Weights of a small transformer language model: 25.2M parameters, rotary positions.
Each number is 128 + 32 x the weight over its row's rms, rounded and kept within 0 to 255. Layers, rows and columns count from 0. Numbers have three digits each. The size before them is the row's rms in percent of the matrix's.

# v: layer 3 attention value, 384x384, rms 0.083, rows 246-265, columns 64-127
# o: layer 3 attention output (transposed), 384x384, rms 0.0748, rows 246-265, columns 64-127
v246 105:081118090116144130160119123182143130163075125087080142137181138145165138154109118138077134136142090140045057163114099066127148151077101152148170092175112154151111114114140131130165151091042168
o246 101:082166074167148086138142110148142159136082156086176100110086143119151129095159089171142161153056125120160133161105102168113158099135135126082188133152161099096135057083146124133066165117175104
v247 090:135112145112145126159191064136088117160143131135159121105128115106123116127067163138091069085123098116102106127122153107065104112118209127117122151157098109125129130080094098119099114133102072
o247 092:119120157132115171131107130172095103167076150058058132118122142157129126119092116078129204193125074130130157086113065125133148123115050104108100157071148143095147079102168121140123128125141160
v248 099:147113147117134142206050154162158098118140141102116201110117104159199173111112103137154080118168179141110151094086105148069142132151142086131132149200099125130095118104109147134110140150062244
o248 100:142146121102170128104122111160109153160120085177066138096189103121143179157117131084086159120138139110144085070120164106156137138127147118092172162154115115133109136107102069130052171104154100
v249 094:091152148131124171105164161149145115090089163128114152134120118111109107149132103130173097082156137151134163136151069147074136162112095108144110113169137146083176162120152113136130132168110057
o249 100:172167147060124132129163149143113141147185097153186111116097133145108141158087105139187158062136056151155108141116151139145150092110118067122122170160117178166160104129092172108124160139106190
v250 103:133124099142157103142129158105121199111121140154118107109146106148132153113130139114167133126132143103071167116074164101207118115161078193137137180120161135195126079143138115079132074118044173
o250 104:097106088107076151151131120158131178127155102118120156104180207169109151149113121154087132095121113098102078163149175145100108158171130124176094085140103108094120148124112141149081147128100062
v251 096:169153095106138054106134150071133132077072146132207156180111067066123172083100145110225079156087117173126122191116114127126147103129132148134141108129105125150078152191139103137125135145157085
o251 098:123125147156131188139076145115171080110115122165110109066123163121044062178172118141141091136157137088089087071119137123130108082167185081101167185140123144142147105115094173117106132165118108
v252 104:166196114085139119166119143135121105114113087104091126102150118117165122185119145046144107117101154167128135158137132136101166107089160104082137185166117133104158101130069122110153103132195114
o252 109:134105191145164096053091141139109104128209168127095111110123095140147186170152044089126100142170116110124120104122081100144162074123157123168158072088184146125140167132088151071134114074110136
v253 103:094146156117120147145120147127125127100094133147075149112120122148166159122161097174070200085102141147123081103084111110174084185170121162159102155073127180070114113220173172164110131094096114
o253 102:150099149124154135140135158123134124159140104122103083105139078147127088076082116172145123101183122114177098117097116164129101131148109130092138125148142092153098107057157081189103122113146094
v254 096:073081124128146169010143202129161129126123109100122088172103127148139151120133128101170159144149118115106128087107164185100105104151163130093096180109094156203115125179081097081107096107083169
o254 099:117147126106108111164101144169147092122160124122160114107187162080130137069140133081120166153108138113118113134142124139126096071151159138131146136086124135166142175155130115060173094112143043
v255 096:127140113138155125159119114132130104130108099129071124129134117076078116142070085176145084136160102083170135155133102082169116110129062141145151167182106054176095098073136104126092128124121094
o255 098:121105118174117216178156120155154203121142138111130160118150131105105112150096117094114073133115116163122137099126162135155134147103189195201103123151073166107110137124114115099168163105164203
v256 096:137140124108116113118112135124130165170144077077126158086149076205130128135115128186091094104087152119095151123183160145098194097161156114166115117133119109159096121181153123153089114140076089
o256 100:107143115126075095116128121149076071123181182150149094086140085157189147099088084121124109145149152082132140128115145134114100173147216124154122119119128089131135147107127123105146162088168158
v257 102:139096104203102120103118121106166171147067095145112156075114178140098097124171110059129137199085126097146182149137120048136149137095081176136094140015169097135168113129155131133165152102136117
o257 105:090159178129146138113059144154144147159101212124155140091076178195056145104108101127132156143127144169120134188142161133158073146133071078176097105137102125140077158101149135125138152098164170
v258 101:113158112144220137091162076164145101115118085111109080133155123120125137147182135119163102164176077008167090078134141128067143127141143094150158067140115142139139050097185131097148114135145125
o258 100:095145159089109143137128144066108071183139115138135146069142150102183164106106091109111117101182142100140194139126061094131080134163137175146114123169150186091117111100133108131123141144099106
v259 097:130077074161112135129155115153121174150048136154064101139114148157174126129186079135081145067126058126165167075139124154121111175171099173123120084161091125094099057069125150102122092116091134
o259 100:127153169086089088079116177134126136139132157154137172145152141075152153145123121106161179136109180137183077146133128154061125168115138141131182155148131075164127058146119096149148144098137152
v260 093:143161123030127168109129153106134094124176104056124130089161133129174146148064225165121117108144174221094088131119124144168143168148141110112130134175146169147173123123099120178180199124120110
o260 095:098125120171090122137139151101065158162113113167144097150130108075119177175152106081122145096127114139153129123121134146137207076105094138144110122174139138146089186143124168133151133110157155
v261 105:136129120120130087106179193184147175141110085119118103152191175140122115167102133146086159146193151176128156118107119121047119100111131105148117117173077122150151102101116065172114132107119126
o261 107:100045180166149129111120107170093098199105104086151123103104100138154118085161175117157120128172127123166098083081080174141134132135098187136103119176151063121123199122170177125142157105120131
v262 109:158187134115130156118122106142152151096100056093119121134173159132125104103142115108186100148129109140156101162143187138109110105051124151130101182102116145073155206144125095136137138106174104
o262 106:141147127132175099098180106119108146128154139134155170133115195167107106133087121138179110157165129146126126124117142184090083122142150147103132134094174115154099140213097193071116096104120115
v263 096:096173120115141166088094090151132139123158080155122094118067097114148085113121083132110152142104131119148133149129159159186077117109104145138104142103113140099123154195138152143087159160179134
o263 103:156131124103135095138125113107113155099137132102108128121164150140103134139158145170162155149097179097108098160112113141132072158121180141141170133114073103179109141148107129204108126138108118
v264 095:131158156103105115174149154158085105108152141070111130147125139125126176143097159192140129150160139150071071187120072120100166119154086129103177119155140127125125115144070172142125139115132114
o264 098:163151127192150101129060124164161151119072110174133210151139116116167087101098174209114080125118118216110103034151140155187197066166130191080148160154149130089135138118082160071124119106110190
v265 107:128133100112152141120087154180133109157156137114121132151147085143170127159139153140197085105149208143142123136168165098141141118140086176153149170192113131146155087065138082145116148096176136
o265 100:146086169086118099154173164101126133166122144173129134082083140113094086132167178153112132066125142135115075133142087182133138136126125156049064146093091142080028160139128169128101179122091207